Each number is 500 + 40 x the weight over its row's rms, rounded and kept within 0 to 999. Layers, rows and columns count from 0. Numbers have three digits each. The size before them is the row's rms in percent of the matrix's.

# layer 4 MLP down (transposed), 256x96, rms 0.17, rows 6-54, columns 0-95
103:516560546494484441482551551431550461522438432519539479508517471491523485523449495450483475457553514511548518403484531516427487496467495550562573453426509546476547504512491410455509475446546497536458478525392459571497490487486494531497505488525547489553463475450548528503529535534489490445
097:525462448509598535512532492432489467508456435517511475455445492482472490536422461531508454523462532423479549517490450492513541537529512503433512566534496500461563476463545523503502485498512606528479491491459475527478467540540485459491519493594491420525535572481552501468489585427478557480
103:500505410470533522418506519454507480468554541475499544426493468532488452488502470430493593515531535443451483465449491554493571529464561444503473473498500509512482504494519510493538544463478521526453436594474572519614502516506518453465493505532465493399493490543516496443540542463474503492
094:473543594495488538525475470454450509517508504480532470480553493497446554476508488592532449454517487501482468471473426514581594522535522542495462546446539487491470562494525465520464500409494478461505496499513472551493516430503508511540493483447501490550480578434553538496529445512468380526
097:437647496529457450530554494533454499554431420505455490520464553454538565476487504539414508464481551475552516483557536513480502472528498513472536518474526527515481558532528523525572495499561467518464533445495525494479522511522537501567550497467502522497530523408585484503487568517484499527
103:465500503434496540472483498503574463575473444502591477456475518443510502505481490503471569477383522460517500463572497450528456444431463485472468489480524502575501556508512520415551538431554457506471552551485533485455528522508534595488475528462438447512469507475505476499509471463501459495
102:573517481474458493505523426513470467551447443514527488493532483377486474517586545441521485488441535528511424523550524560493435495507488523453584501460455489497477482533570525456466490419500503523543517518548435482455533514476495495494440455531530516485541547512450568430480506529523541522
096:517498455555540488573466480508481483466541528464478509553459470441519511493459493494488462536537546540492445473492468451540554501459487538528565420500562525464500465490442487439401497489513471494562530426580500449444506502518550491494416490476490399540461522568481520497471558438474469511
095:465522531513547510487513504546471477451531475423522552532580481544475551443457510444566555507521521506461516472496470529482448477462509484534474529513496436403531512463449541485419513522499483378510451454520528492422504512536461485466498561483549589527456522502502460429518483514542469550
105:568466441472493531503494501413485463513533458499478546461496492554567527519546457445438481588580489517516490488485414543483519486512501500471562447535485435545440535498501479476464557484528506507456549480541488484389478527501458492496510511547527503463506524514472508384525456524502550416
101:499506549594506540468473545548565582522444472512546455510490461478521488499476498446514492509504490413583509498521437485531565556515519441490484530505510504576557458475505554504518470482485550537451494447432502467562440489492513497462552596513470479520495468485542559430451466494514484574
097:483481531530524536462496510553472463476497459579528433515505493453552492517540585498396513525452526492477500548494472557481460474602502481529403540538560481513445456474477459546447466539519509497508542478541491540476532510573512501512463503405529501488506429455492581462471511464454503452
099:495499530483523576490472582368492510463495532579504475471468486497528470542487495495456425512568405502484470495541459442495526470485514523468453497554497548524473552562511464476495463624440469465501496556496529521476483471501489508515425528524466561453502523495502507494516452468460518580
093:579474508493462473471494491464531473468488467562581445475397526489503525500465551472475546519496510406488484447451514571573503555535450492515502482470501432462497441493476438582499481474502520502433478533524469518524495569501581473469490494583445483561487441513549450473493520445515515508
103:488530500510514492495554522463568503558485545515537438450474444520530477534510550506511569430529530404567544511519576501466555571506481566492486540417450493440515450530551566518503509429502471487503456500494478479510521527523453476482505524554531541478431570560448509579508489483499451527
097:485565469525510624529501489456461457462568493528537475579503440430466469560511478505478493442445461486497424437513461515502495512465481507505454498555488511495463511514466532515545497542478448439552567510526446485544465548537501494523540486536452574533499499542541426487489481425527418482
108:486488509475471548450476506481443501555500496560514440536485537474515524473470490537507509504488587493506511510423386556479497489468583433513447524497442526456456549525479531517525479505516469471596452521445596503485503516499505542525545469577479513488449526441482464417496490439473573521
099:466467523480588441513484571474541449471441512521497464497596519507574487563489529514516475488543508473582474525469478557564459581513525478527407505483521546404510502417498480575493475480507533537492580496498488516438478438464524503522507451497548474439529550491506476456493492509476510529
107:474479445627469491457533445597529462471504539584472526497510499433553523428482582496526472516458492534544541456513495492581503544489540448537527599492534564511524540460530559548468493487487512488476511546504475552543501490469451483521479522483444463511474456446544532508510508543485545520
098:571423490548572488492525645555538441478449505523489518524526571519509504585530470510450526508515431538563484524506455499536520523546453537478506482584576525493442525498556530533491482467451464478471442514467503486534466534524514472503557519489463515441483506472501537517493417541512481498
103:468486508511471508545481527519445492549539516414455491498527551531478553483420477572496500483514522509548500457527495517470568499549511525625519428464489541496464475543487437496542557512488496480489447432512519523483516512464469483563568499565514561437588558453524506464570443470472518498
103:480432539455482520508519502469430471479517466547452476505422472569431557510457510512465489474497544533437491529430525551501489526457530509522533483501460489530503518448540543485463489427499607479485418420505455522533478578543486445548523554569549507518461539476473446496539429498520519523
102:499534471497480565512515571589395474419539462501476468417546514523518503536492552533484513477475485530463570492531555508439571440518478543515501491544492531494533515386500463529484439488507459491471569533538508547558486553448485449494540485474519440485493490494481499497469476450525563441
105:397466456449512411498517524380425565503494513504449428573519443483545481501504538497498450551459451463496462481473477502476476556418486471531465512535478538504502535511485489478496499513436478512528446522512403543454516503458460565523461499516500467427530487546489533472489486482465523447
107:439575464421556508530481594478534466393473502498523487548529511537495533534452520533507504478500498505521451478491512515543540563549493489455553430509587501513547501516528479484440488444419511516465486514459581480509519506543506522457444539565554511519516539440530483512449537462442569520
106:528509524485543512502545516553545487491503465548455445469434539550488495494549528500590468560435499540509462494550545458557538452478519491537539522474480466511501540519487555525488586486404539445504567521466488442492459511472504478519531500541535497482404506565439483549531430445568530550
116:470551449509465472482439515555544507468533524545489479493541468493446528466597590500503478473512529497490485541534527494487492536516517466417417536461508544492465544497408472509479502473465491512493482536425461441515452604492458431534493463413453499513447449486496521514554422525500465533
091:556437490508515458530427541533526489454456527475442429513518483539509477514465493561477468539445418501461481529577426479475538452545552464476512447500504517521431566476496549540551513496528515491454493520508423483567435513516483499479500496499443506554403499493498520481526547589453467437
098:389480533533532497484452495492479541463496536533450525425445501399482506506523499475512531510540433479494518500448422503540531480562548487558487478527477466565515470508528497538531473501458429567566572513512491456490491485466547558462469432472443540538509502544479533492553441459461532572
093:443416493524478526550489474428556542496536496460462536461532479426502445451487519479514510475479510577545524484491447474447512415482442571472501545485456536546505452495509569528458555465505575528481477469492451452470527480517463464538555524588539522476529483545504483554450551465566457484
106:401482450500605487491549503517401478505468502542496571509577530510521498473468430532501501479521524434506408475524491504478479475521548483522483511505490486419513496480482539480501420468598479516538457456467424520477517583537519532551530460581471502536565524477498524512529501490532496486
101:485533537518473576620460524508501530472477511470420528463528571474470412471501509489536454479409513483448539530552558481470490454464487487488537479451514475465551501473477502481487529498568502449444532500492573486445516512411444485514491536479484518498441500435562589504476529493478465461
102:450495514501572444548538592514409529497485515492505535502549457435501467523473458488552490512512514546546524524507465503484433478540493563463540522441534422571515524549498512454442538554472420483576477469463519487501501501476452549481489461450446537494581549491548540469548524456551464493
094:571512476529477528503544469411512458570627447491506505519517528585501546570546456470494480525538561443492536492533525489501491482456506519483528528511500577493464474451512533469487484445499441457442452564521516465489411502518521563522525420453475480535543546549510478506516494514447533461
098:469538512514516488592509481498536499508554487448451536444510482493514508532542529554476503514483491499428548553534423441411525546518512508513537516465541481461503534463492547496524511468539477468518554433525473492482487571448502480490542526368481480517538555469451514527441479390457437534
105:440527518512457504470554566486524520547563428482451471488503481431450471550437517511465530546465554536527487467507510490510569459475507477569526558583441522542482495477479481533491548532608512460513499472524556551430468523481516503445553470507446482491512482508495537456395450518466529452
094:526451473502518527460500404500576562520500459531509555527544517496444587547540502511522441493526583492490496447530485492507492523535496458451466488510459509486538518488553487526441476462424634499474501481507511484433414514517552495525524537470546496508413512432516504560463485522445527521
097:473445471501422519542515487572467546548421534495570531560510538475568441523477526503425523493531487560444426476500520487510478529469489421486418472545498483457434571492509473492526482541494482401487465503552503527579498563473503508492554483532453553500491464507497546494452509518446478536
100:439410521499519466503492426538549523517518478500496478445519579585442518547516544447550613498516541511506523568448530487509470538497532547502548538499467460484563522479466467528536494471495535589475485475547488504465515499536490507467501492585442546541487486443491424465433518526437499485
097:501504499501505521518472496440567559455526454502432542484549485539501526508456456557533456462508535484607389531490504470468505473576456501506480476533493470487531479525489442423488509527490488498545474498486457505446481548528507501499485604478471492554536577464577621511515498490529466542
100:507418478548487524475525420471529456564426463520546505535545560469619535485452530548459510489483502487544497579608507490514548487509526531531514477538536514467500570474547502540529463547488394458544529514542553502475480512458562543524507474498504538504527473528517458578497471505509505482
098:497487547506529500510498586538485526518494486518524533526521527523539507503535440484460433486501507509385459436546493471496574481462417565474597475542512493532486471500497512540564522526478488497524485501552547522510485478484486457484490546532583544426499571577489405577512471519431504524
093:535562444531474494483445574491521479544480491518500492575481507516527402538520526566530517465408542570498464545551521514545504545549513514460466560524525509481504532465371456437489499504474472539551541456493497537521504475479436523476489413514484588507570475544515494480504510503497512453
106:564558518577511502572534497473485452504492504531442516516550572491543494480454546544549509512501469520425517534523529499512481468531525440455537480537457524503408471444505446460575421487546436469518507532510538509484474567443467566524449488516518507482425418458433510501466470543462473489
095:495577455486522513430527389523437520487512519542529538587552499551536511493544478528492449559499436530505471493519476554549516537503454481458522517448517456496500439568497496477510437471487488469469521461544486469531485521527583453515550536506469415455522472484489498474495543488402531588
097:403514483449509437475501478486555486440445548483546510502534546521469464445505523489525552561530449516511492471520475493546559480542509516503429455460480539534485563495403472430516488530455487616594501434494506529492477474542557572458532444518472453494493519460498516483550481534487484482
101:446466535473508529493450489563484512470467504523448408502470459522521513447504458487503512537582491543477506562421512558396504493515466461509502509499453495474520573497389532459538511423506529518426534458537519531534523472560447538483458488427555507501507524503548517485571494549547454505
105:528490514431475509488511428473432525526521483463495485514570474560496499480542496531474542521550449539459504534535489531513457531548501525498513546440514523552417418581496532518475469496526465562512525505481499611525531571504504484548534565484494461606529541559510456555438476480511545457
094:485539506492429491427438492490472514497551492419457445528422520511542538462527517540542468453498466489501480432509560427539493521465396511510483498488521503467508526513538563465497460527597481554512556549396533519535470575500542499519495509504510521453529538511509557490537459469543560451
# layer 4 MLP gate, 256x96, rms 0.194, rows 7-54, columns 0-95
102:504518585494484472579489538535546543458527513420483497538490420511454505490492501435553512534443469501452487483507558488493528533515542478502482438517454511543486508513510545595479508535447553555507429512520466496425513496511476479504552523427415507500547414498498459502496555566576482564
103:480530532521419494535466513545498534510452430528520470531416508515527511459484534485444522477491472538486497590476537535523478501530416541492477506482545500516570547539516520516451482523513482476502583419553472524438467464518502478537458472474492478620490505473436556531522446546518511609
091:434413521472534496493526581501471560528451520394556515449539538557479516509518505513508495478506480554464454459515511474449530445461523531472546444494429598547489487453478582523502486457496545461549532468486480448448501439485521490536474489469527464513479528613519459491446486469491521503
095:475567534525572469433541401493551532540578504419524516496482464505475491456545499476382546491469483558466538554541507547592505498516585497504510556497542480439504464470466525494427501500489487505495501461454496508461487560476477537498464525534554509481475491500544501470531534490513524596
100:515456430510533553434483539501491535526465494489604455540477541516462447474495459475458539524472542497491459504478453500555507584490544565495551516463536532520534501505461571503515516443504398485466538573497487544487533507544505507530536464521517504535461443435482521561634505488511455500
110:429548498570434532508557522487496421518572522426506430476454452476533444444497477442451451469494524489507538503474507458494521536498522437518510541546408471535480494511518510430546504458553561463498443505487546533524492490513561522477585458435546516520503442553464507550499477549468474488
094:495500442488523577490548529488488550525496484495553456512537493486402456441527473493538527423533516442405475503593536505550493541530570501447408580496458486513513460477510559471564531575455485537491472506457493481490485486457475492494420459523519530451550475549525503552520491480472490536
094:415462466535473481469528501453507577510523515493535475487476493525535488510502513541447468443508483561571466539515535488530459570513422462477490492521528523479471467522528428573527444516542514560504551472510502460534541507443501469516465549533397472563489390540473457465515513501486446410
095:500467500543520497552509512523512505527463500425487488516497387464547498551448526512522514534520531514458473487509512429514587509489475480498494478512509531495521523539470464477500370430441479510495581460516451455552548405488422538527452528460420502441531530514518430498512508460531462539
102:533464561425503475480487486498461484485502507372487454484543578478473498455470542528515473522536482509520466531453509436479542457466509553538415470464500496557465496489475504552510478472508497570449566567520498476518474506468513535570467497407511451552453486505464510523472415575474553450
100:503476485565541462478508483493549543424521503463529490390459493480515497522497511536499457450500561510443432492468477534504497511590464527482469558581413489505521401534567566456510504446567501454491529433489468505500553465486538562476476498500489485427484451441507526477456460486471486471
101:535474593508554523499439563475543508471480531536549487468443511452547499522559500455518436536574514447596545535552479447458408471434515463512424539477446509518532527527567489562458496517525515502490484547529434529500511499550509499480478602494476455530497500506492486530450550485502537503
103:451504438513490521465533498497482492426433453438551553510467459439561465525435554521413518525502458504453498435436521523500493575482526516478503552509569485456478472481394436502536433486534506504494520524496502531513501512533520578545502478455520464480531481492542475494474482488387456557
099:473484467437528490467495534412466525504483479543469427521503474554525506508414501555438493479459423450464498468450544546449508520517492570457515496543512460502471474483478544498509481435514434514596448534411512538441532481451468430499451566511533520546510582525481487509532533479467539524
101:483531519523539457524468519548479497475560533560516567510499476463537507521496401542501502554548458467539527593584551440408459520496547585547502510543461524494524583512600572477505534520498544489461461509538489444514493476504486490527496484448508483542503467461499509501525524435471563463
121:467534515477517556482512522474484558482436434451535435566474484433517442464463510523499467460483587491492521566482467586499499456487525509496456517464496496562503489501496599558517470544515520599516450476471495550459483470486484613541470523513510483516524493465517546468408463513487554453
104:468482521467544526516536480536569492498587543509552556498464491578442568472488554515398486493449492456518548548488457515544500462531574411528544528493468393461471467481490463468538519442443455491500483468448471519535491444519540515500481541481490516483571475442506491561485476550534504502
106:511463487541511479510538518483522456476538473529518430501482416512443436421583469505576496499495465503488522520465397474499552489472497514458559455447505486562448493505447539480492519488452497537528500456477434514496479483539505417509538468431487568453521526500513500538499578406474567554
096:453553565433461453527549495520509530520561433544525553489531497578513547459435549534508482489536435508535496556471458479452484510440482478558480536476443514444506447505479518523541432544496512438460559490542481547463536448547452541544510419454539485547521446476544510481508492531474530433
098:544459471495501471470481566499524486437512518505450483522573475541543476498505544500541416452426591502558476538547553495547445537508517478519537550493448510451470492536435467528523500518482488522487491490599517519442489434498473527523517563482424553494455511467528396473557447540468473538
104:468490552390490542466504483538532502463552573410447505519516542444529462476559530590489485530540454505496494498493522543548502468497509550547528544470546501504487528519490501578499420501427423474538508564454525492495508459533496525484561545450482520501488517458509549422474486573466437484
100:461575473507428523508531517500558512531470550503547451556486477468509530443556464488535521527519514494497460487444498461538501594456500449463514524513522511487480437592567489515528545516426490476511504469515508487546547498509523531396471578440527453524513480511531444456557398447476543509
103:490525503522553501487491542470541493510493608477444372491521475489528449502495448527577507507414527545534479503423498471489528443505458542557511491572514488545501482530473445487431494502473478555491451492527462519513550479569542584503499496474441521518529486569515531551542509501416544494
100:448513520443527496519468534458495505424503505530559481453508520505556431570467500516529450518489501504524429529493414480516476538535509582420555455513546493553557520487517499495444465439431487504449619517466434529537494499482506508444488502542562550506526554525476565464523488543503527453
103:416520505489414441459458505441477556445485562521506508507538489474472520472490491505420533529539481468562483515507451546541536430499517494437514511516545515473481523422505476427443486519544539500461490506534541513546534527569473525477387458508539537515501532569447434492511484577467482549
107:475513509538464479515424577531561431508484529492540462498533512471484470406542530567473474532507457489441528540420469509511488546456508421493515528504474567499456443498431530538551573420515476503501499479498479435487491532525472465444547521442540513542491498538548507460584501515541527576
093:421515493563485568571479510457484506559490494479537496506504517501524502546566502459460500442621575519495524534503523579501511469509462558539484567534454542543566461485565481506552515495496407470476531523481462512445486460502552548427497558496499496486569475477520556511501476460497452443
094:471445467474570537463457505439546481511482527510547492514476485478586556475526443487540482480502532448412430445416480537467533498491501406487464489452486515482484498560553487490515507521552494507496475601480446466556581505587525540568526477515482494489550457494508499472572469474536515473
086:423525465473472507512508503526483487530541503555515594475474553463462499547536474508499449541486547531586483518523482501472466474437483485559473524479444542567509519502450613526490503422451493542511496493402463547470512471454499488448482465502533550445496455567540458411448493548485491486
097:443425489498496527539553494558482513546473519496509535523537417487540458539515504449392448521539496475434486577556471458451566508492477466567431582505519461558515510452533509486458463588560553521541539506457537491502491506502577522444503521500493476501454481483581505496531493489464532498
102:509542552446506565458531558543435472482477488459489563561461460535564352526537499470442468499459476456521421523496491481504460528520543507533535489479599512460556454500468465456495502518525483455509565511446500504524480513496456520446467496537462508476448498444563483437489522451518525524
102:459542567496479502543577564520480508512443433507592438496504528509466456565438514556533523509494474447494393447503487502458480507532525564553534505426461437592562495526462473525497572501487444568507550470444510455502454468535495549535490526524486465486528511487477482512468529521497463509
095:500540532483461525519495436581454509511542525557448512569474461449524444494521445505530532476484476449540446485506511479460582530606573483512506450535512472499496480479479520539476602488476468435460590525509491456482515472491563459440530489468508465509421532480475475494548538533498570447
099:428500563471490498496574483413514489486493568540463525481431524509542491512437450546525486497437514523611588575476475539488514538530505543541464444544487424497491565500512493523497500524513491500484397484445514483487465442438480554459502451507491450446437482497475496550510509528537484522
102:477476590440465530480486544565517525437575519464542466550433497458527546481502540539456448512492481510508530491426521530490522524509435514528451528500538533539479482537591510528489459605482566501501562504465492508515419468483446451484494504564505485463549589439492549502500545452517507518
101:491467497561507472479541519461485487493555507516478517481531511571517483505514511596529571449477508570473440470492489522464419572507475540495545482425502418515506434493565567499494547534503446514475523487490457519523544522519472498465409452410492432507536544543505545577531512507563510548
093:574488462510475524489451571478449536519501428549462448462486451489488506494572507502473492480526487487469487474484561572474505516513462529529492544501485505542530588456497538549490488484404543511471491507567497502554531518518447524534501457441382500555526464507485472553452578412434535506
099:486466476519461474425486502493502513540463443462495483542476505517509496504386516564526429396500432527541485491523533548489489478532489526621447454495543480481493471450434550486511534505460513502570459486473496524500507504501488503543468494508406558514475516458534471483597462448484481577
093:449499494507481399481461559532475479467478467526520516486534488512484503476463550556541416477487492472414551547533528483455482444453439445495492470433487532456519488405534541511456502525547475575528482510470521513465485519452539526506512472526453554404409498498566464451471536495557472477
101:493476480417515429486470486579476471432462509494504532555458521491531473476462515467468545578498573505458506503471525514499567481484455488523486512559490473542460459503557495463489492495503560634488531457545584420513506491410540523464437477480484496494518553506487538516535478549466518425
099:494519427449444551518496507587512485460453428528515451434590504488543452475522505584442546501560465510499508509486498538504474479504512497469456535515467483432547520538551483447474533476513491587489550527489529561521469571523463447441473451446548459498522494478537463528549472410529481482
092:493462447460552507500450502475467459450496453562497487442570531550472531489549577539454493542496468499498497502538489420469539431494489454422546469495496452470444530470470502504456532432569528487469507530428530462532433547518538510436573446569476457492499497516508533475511544489410510539
101:493543520518457525500543565510523455478452524492482511529509570480500519462525494550521551502533467519545511494428507512458531475533489557457592517394504527531405523463507443523520463568503422479479445486474461482473460468503499512487428454455570497573427492468464567520579485528539501456
099:533505502405551551406524499553455558556492494491477522621482539521531537504468531519485555543483546549490468506579487519460578527532473439526471488540593562514537543498486531489529475493459544491448497545489537479456492485528509491499451540477512473511447430520454526518521458413505474524
104:520567474499420468511422482478483469438510424482512470511522517486519492495554499490501491518531416515515600528618585568457487503450483530504481516479460505534567506472492543498483534470522449485489558480553602517550497536585489457460531501442519503498494535497463442469552499505494474537
101:456503488466541480485476506506504504515509451498537553486508480508554527475515468570462429370384475470553406508484519502482511492497475559452508563546496519539449599563482506527554538527499491494512467468481483524483519499483527486499566567523550413425477528508520507540511458480448542480
091:501454479492468426548481504562417464475551432543547419485478507595511453461447442504529484439516419548498531499455496473535548491509475474514480628481532534431540502517538464470540454519533448519514510549541473490453526532460494502493504516506521443482505510561491575434481485511512507531
090:439514464489484490502537541553449483548481549478517520452465538450471484448565414497508469510476601541565497521446454535493526442443503487474567509505459543487524514588450486547493452496524522463495501519480469477511515586494415523416485526567500550518503530453484461408505484469499476552
# layer 4 MLP up, 256x96, rms 0.189, rows 7-54, columns 0-95
097:545508519463512575488516455423471498528528488537474453530507574533507504492451511430511540488475526454492575485517409507529480524476480550502492514437614547539485481481485520481516463607527454425488503472574479545558570482570460509455503483468498487529490500464479480453500512454483590473
101:582506462485513508503480470477454428482476435561504550469573468549504487544490493487516541515444436448495506502509430495530548503488534429526464481494566508481434449499471483512565451500480551506521486572485544553572517439467495475535452512538527509458510496606503433438496555517482435443
097:524468476574517551534554498482502500439464493547472546484458546483518511475590525503499560452527515508486467515593548442468530499593480521488558464444542453539495494561471508440478524531538466582454536475577571586501481506508517499476483513461508506528532471458493571519550532436503476447
091:436526444475459393464491526481549447440479554458494512512477482514440541486516551427511495475565529509535502524514437487521458490458507476486517482523470540457453531567469538483586496504478443492543474445429469469456485464483476500542489443552432527563497526497488509569574540595505483520
108:495575532525448486469477465507502564503518460454524504599493427514514500441522423481512529428521462568500495546509558516469494530495591507487480509444543420437591540447464504456510610505444471497510450555479527519491445551496513525490503487457450514493482545534521511463515440503501521469
101:537461504522513420482461468518503440523613531581563496527542559408495524536441523512558529516520423479478541479499540522507494521542499566493546536510503415461491441456535469510408488465525434539565528479523419533496518477530474457516445520527499556513560537507500503483535485489510506498
097:516481433525519492493512410469535492544474492544482435543501487545420460459523539465426479560497499490510463491535476479468495621520538465487498573540481463484496532468571568476538517545422478487528494510501488482468459529489529489543427528422485538483561558533537457465485602493478469497
091:511574534463485506487444460428523401472478487520464533564533584488492467502487511516524527594544491523472558510539496414439527507476458489542542468463500432519545473460525543490474509496426434525468532495483506500492482465497474480511501502492509439466521535447556527542507577384446459484
101:543484498453471500472442497525606495479487517527491515491412520532575567467557498455506525514545506479566473473497470458535489570513513568488529499581469484585552516522493437442480501489568509451452495547512521483501497536504562450447465490527543477466388504563552556505517527547472499503
098:476587477468478528465521556522512429590525457462514513502471506494482487553534536430504502463418544472426587408518462534545491537446519467498596516534484501445539447488505513503515530562476478471497471470542398524490504476485488518496475529497515551493519467521464489486513595436483505550
091:510450543542570464447493529575425502490486475497537470407452486434506515546569516513462475545530489490572453546506434525485491456503550484426476529489568512522496398483490492546420558475527529546536524502517468537481499568526500482505526466404481493498449433487525498516518487500531486437
099:525510488557467495573501562530545544506493523488542422483497493460500481477496453466541495514502521552481485534449502486539434511491556491509514450497522497545495481530546566502452563463530502564563472452568455536427467503505521559445524511487441582477511575454588446461468457533432578506
100:481487545518475536507577496559444533463512465436545457488486532515523511480473589463413456583507446509493498472497528529499398456477544530440536474505517442419534520461451515471538485478514534514454539469515538473520461559538532550444499501527531499504454521499588539449541453531428474526
099:584450487481506496587475508437433534492509497567487452505502510527575448493411473553479415448451456437460441483520464517466527502553543558463579526541451469466573546518548423466519457515453480461506547495505535523467530494443508493475493480514494492537554484477528501469551482461505531470
101:470491534589518446526496452482513449514494477610483567495518521449481519501456490491465497453501480496502500506489516443477461515505530499535433519509416497522526502515524595578516464506447512494457444457534442515545438507528502465559580422488572528471579493420481452484453480468511522450
113:460564471398524515475519534530477571458491508514482436530509537467571436464545499547532534504433536498541487518494481532503501442452554451499501543459481508424478497570438505541555538515502491500560427504462523510382497469558491516483539565546497525483519474488438503413488525501510547489
103:546485519512518441500470490550483493534485451493485503495468492519511446492444525482500450511564520499462436496497550433496526502436470580409517482504570554445610488469528399524482473563558511533521519544460531446458409549467555496524505493482481548481452505533502470427527512551458471498
103:486498452487549485476515548521559550433474521544510530501515591600530545405495528488489498480494475496547535525547461506484478454468472552497501463549514545525508496555508489496572492550500513366519472514496558455484529385518517511438543514469572488512487529467477474517520496514520491590
092:548445364525578540481507507457482514524495542499501488506488537411469447502561448504462526405455546446543479459510544532563542526541500556478481483541559516541474523509544513494529493453506479478479418474509523466511466547451525543459526549560450502515444486543452478464503496524534460554
098:454521520525579594470517476568557533479500505488454459532416522475422533529528461535559441509534487476480570477545504511557453550497561573494460486530508456552518485536498462497421502534508461437501447465547515501526481442480510517469488505491556512474575464546481543534575491440525466535
104:545490501536477508506530515506499416422462449540561501515524413543470509512511510465492455543484560418503488573532488529496471444508529560541519515444522513492494506550487568433474476474541471473515407511474500492574522596522540473510489504522594555584495458462547485504492453549488531485
106:482483509443490498427552434542446487457491487513457463511504473546478600497582505530448515458421519524467466575499496493558499523506460509473508457510463440467483559471515474485576425515521439453506422572502468518437516476512482506519508522538476579509475467513498489552573464531583464481
098:526480516478512466466501494420529532462520588450488432493466516489638451537470533476557489502521495471547474470428501541463480476547519453528446488536468481558515482487553492496494518545500491493456485482515508562458472470613478535543490452458511530569501511573464564432502521520498520574
107:522562464505502524528471583532508557420471538543528458516504481496512484486491441515517424549597518456523479482493541489498510495493516545477580498509503479528492516496465488478467525498418449561469630538457490521514543481455475510527447478464506465525579497490432580588484525489547473452
108:461475490515523494543484480448450509467449450517569503488435532463469488469522596548557516534528434542496556521522517520529494472500540474468516490494503549522487499455547354448456479514399508550454497531451478462486491527482510461464485512464489524486505574510511488577499529572586482554
110:426467418471507542461524515524505518407441479529511514497549531558437545502553495536434507594485528495577440597519510507469463538529487489460457596430512448499527529516518498465468489525527465541499477468488423549511508540501552518536477458487494473537466432470537533545501518487540456513
093:505485537512486512491480492543486445512506541447517547519475489522463455514513431577460458531460558439458456499526487412552497506548570443453535442491502441481438555563516507514533437471440528508512525503451524486494510522505443507543432484555495527531454434579429485505499522599528527447
102:456541502528465542481519471455557484566461501477491492486483472406531599439565525443426462489519436456436511492442475534524525487447534466548457456512464514553489458561596482500525465519467428526479560489489471487505494508500493523476512458498449518567528470543525544570531554540453472513
089:507496515489410501459481516511505431514494537558576558484451535476472531501551421493497423528530505546569481516506513474466496498493501496513534445433444489456480565508509591490500557536444463500507558427467523535473537419451503480495449477497490480468542469503497493397499467571525505417
102:479554446523473458473514535477457415536479469525575554520528562515424501522481512494465605494570461562509432487530436503522467457501535511493546474454544572483541500457541536540495589457497483502558451494511445448457475500504498424533478468551483543585518472509482522449502499525511467493
097:474507474483491511514473486479595551466485528483526481475547547453466602487435490437609506455534510549487549471536490533470509412460492478474514509503477538522430555516580528508484585478560522480446521540485534533442477507502551504514453491537517461516458525491442579495532447572468506501
109:519456428526588527507461480508586489527516520439461498478479454500504484498515529492555402473503490610521523531489493499522473482529482527443562451556497485498519519445448482485493474564489562475477444534555508548446513462413528491514442449465525520551511449496547539435525539454577477490
098:536442496485503464470499491501485460575485470533461494503517483499487582506545523516533438511506510476524503424509455459490505453546494532461482510498522502450468570461534470442561462489509471470482577551446471478504478585544490561534471475496437556427454470470591536475485522401599464466
101:496459454480549507483516462456496444499543500545489531559461485474460497540478529510508494545473398532515495524520486533510504537511481452533524572498462515515590451551458477507480469567557527446483501487520563410561488469480451495454539516519549583512444524451538563403521577540545531483
103:480487515499499468584564479504492511554443498516447498434604502494487508480520521476461570560509485592457498470501527487512498513507521523509468529527416422520541495516476536510490459461545540483533541523627455499446520524554567486553549508449462557463491487534479461555440447536538515493
096:539445515538480497564488492486533426464540518521453502537522526560493488511500486456485554462521563550512458446505533464485446510451492460506490518434565469464457480500569509528504562476539463530506539461426427533544557477475485440520381467460452396496487510474472496523480462487579530532
096:541509437453520434471421531535454485491493483514551538487517547451422488456449489472530550436511505546501465501520533507511533517501511486536527543426474553516477551518480482541498518467503504478420573509529487561559471518511490455519492538396445602534478536563493514515538587482421499514
101:473413506516462544524519466569525535471543415620500468485525513522463496485487515585422529482482450478478525472454498516454496539574473514515459502480493441525484500499539539524549548474504573451528512504485459513483507521506472539509477473499513568471479574445496508460492478573395431557
099:502515433495526563547594504460543469494443548446532416517571485553469481535547569481511570527481458554505502461449571421540463461519460496507467539503520564529493540472489491482479505467479421485513456455421462469485531479494505544526549570558487490531478461536490502543483471455548486548
093:478440628429552433458523455480466475502513457509470503497513473459515557489505541476531553462439505506480515510519547454518515392456582494504436527559494483502467543483526410517434479498429524537553473480527532514499508491509486525518515418524449528468495545518533439460511444493463543518
097:522552490416465494476475525622459508513498553475487465482552501496498502476454549553471524471599487513483516520441427446546537477479525499500515479525458463495520525520459456479557526504533506552464494506549538533544485561536489432516507479553607469531550521507483435559563486463453439454
095:463421543523524551505486447514541494517488488511457540407485495489478623449493519440460485491590503468528574496468412495486478477452487476464514446482492497560556499474542521529524559412533540527444493498507404476484479505536545488484476546541542509467466513518526465464511546542547463455
104:529512491527536566517557475448480524475480491516479421488541473510520453459507456550505515483459552427503492514437479531463547398470493577495573478463561459486462475477514537520568483505533529455471411509477490483476472507549491565499447457541519572569440502465445595511554516527530508502
095:543566509453463544459543491548539474493505467471436609513533516511514424490560521525584516615485520504455451512454440470472514571469452551459512540416480490514539501471536494554521492589443522548481444518512460490487549488545510551512522519460458526508489472466466484529549488463492487493
106:458453491527526504552499561514499493544522557529503535503527480527451510531510524513490482452464509475584491494398428561515544503516445466534477537517513553463395466552521459504448490519554539485506504526475436541459505485421476504529463420530477494443579462476467522576415543467531489469
106:476445482469478514504517533481567443567511525441561510509534500504522463455441507471470540529459508473527539484590506484495510461584500535487527483522530474512515524489470424543507519516648501450479504526500453550476514465535469537507466502455582501531523525432545440515405511540471521577
109:502475441566485460582428543529510446493537466522523563516535541541549471497515508495475553495584548482517472525541484476505466488490530479480513588483498553461568506526505522506535534526514526501464539656586418495457500550484434490462542494460476471453519456506494540488558508516495508484
091:499498512522578425534454460457495446475529481462479490495499531502518456476519500477530436523498502522502470493543566569527484495530449527529570526493483544497502494512489470448443426464504487550469516559459544439592437608463428542528499551513498489491513462495486510415531548469479465608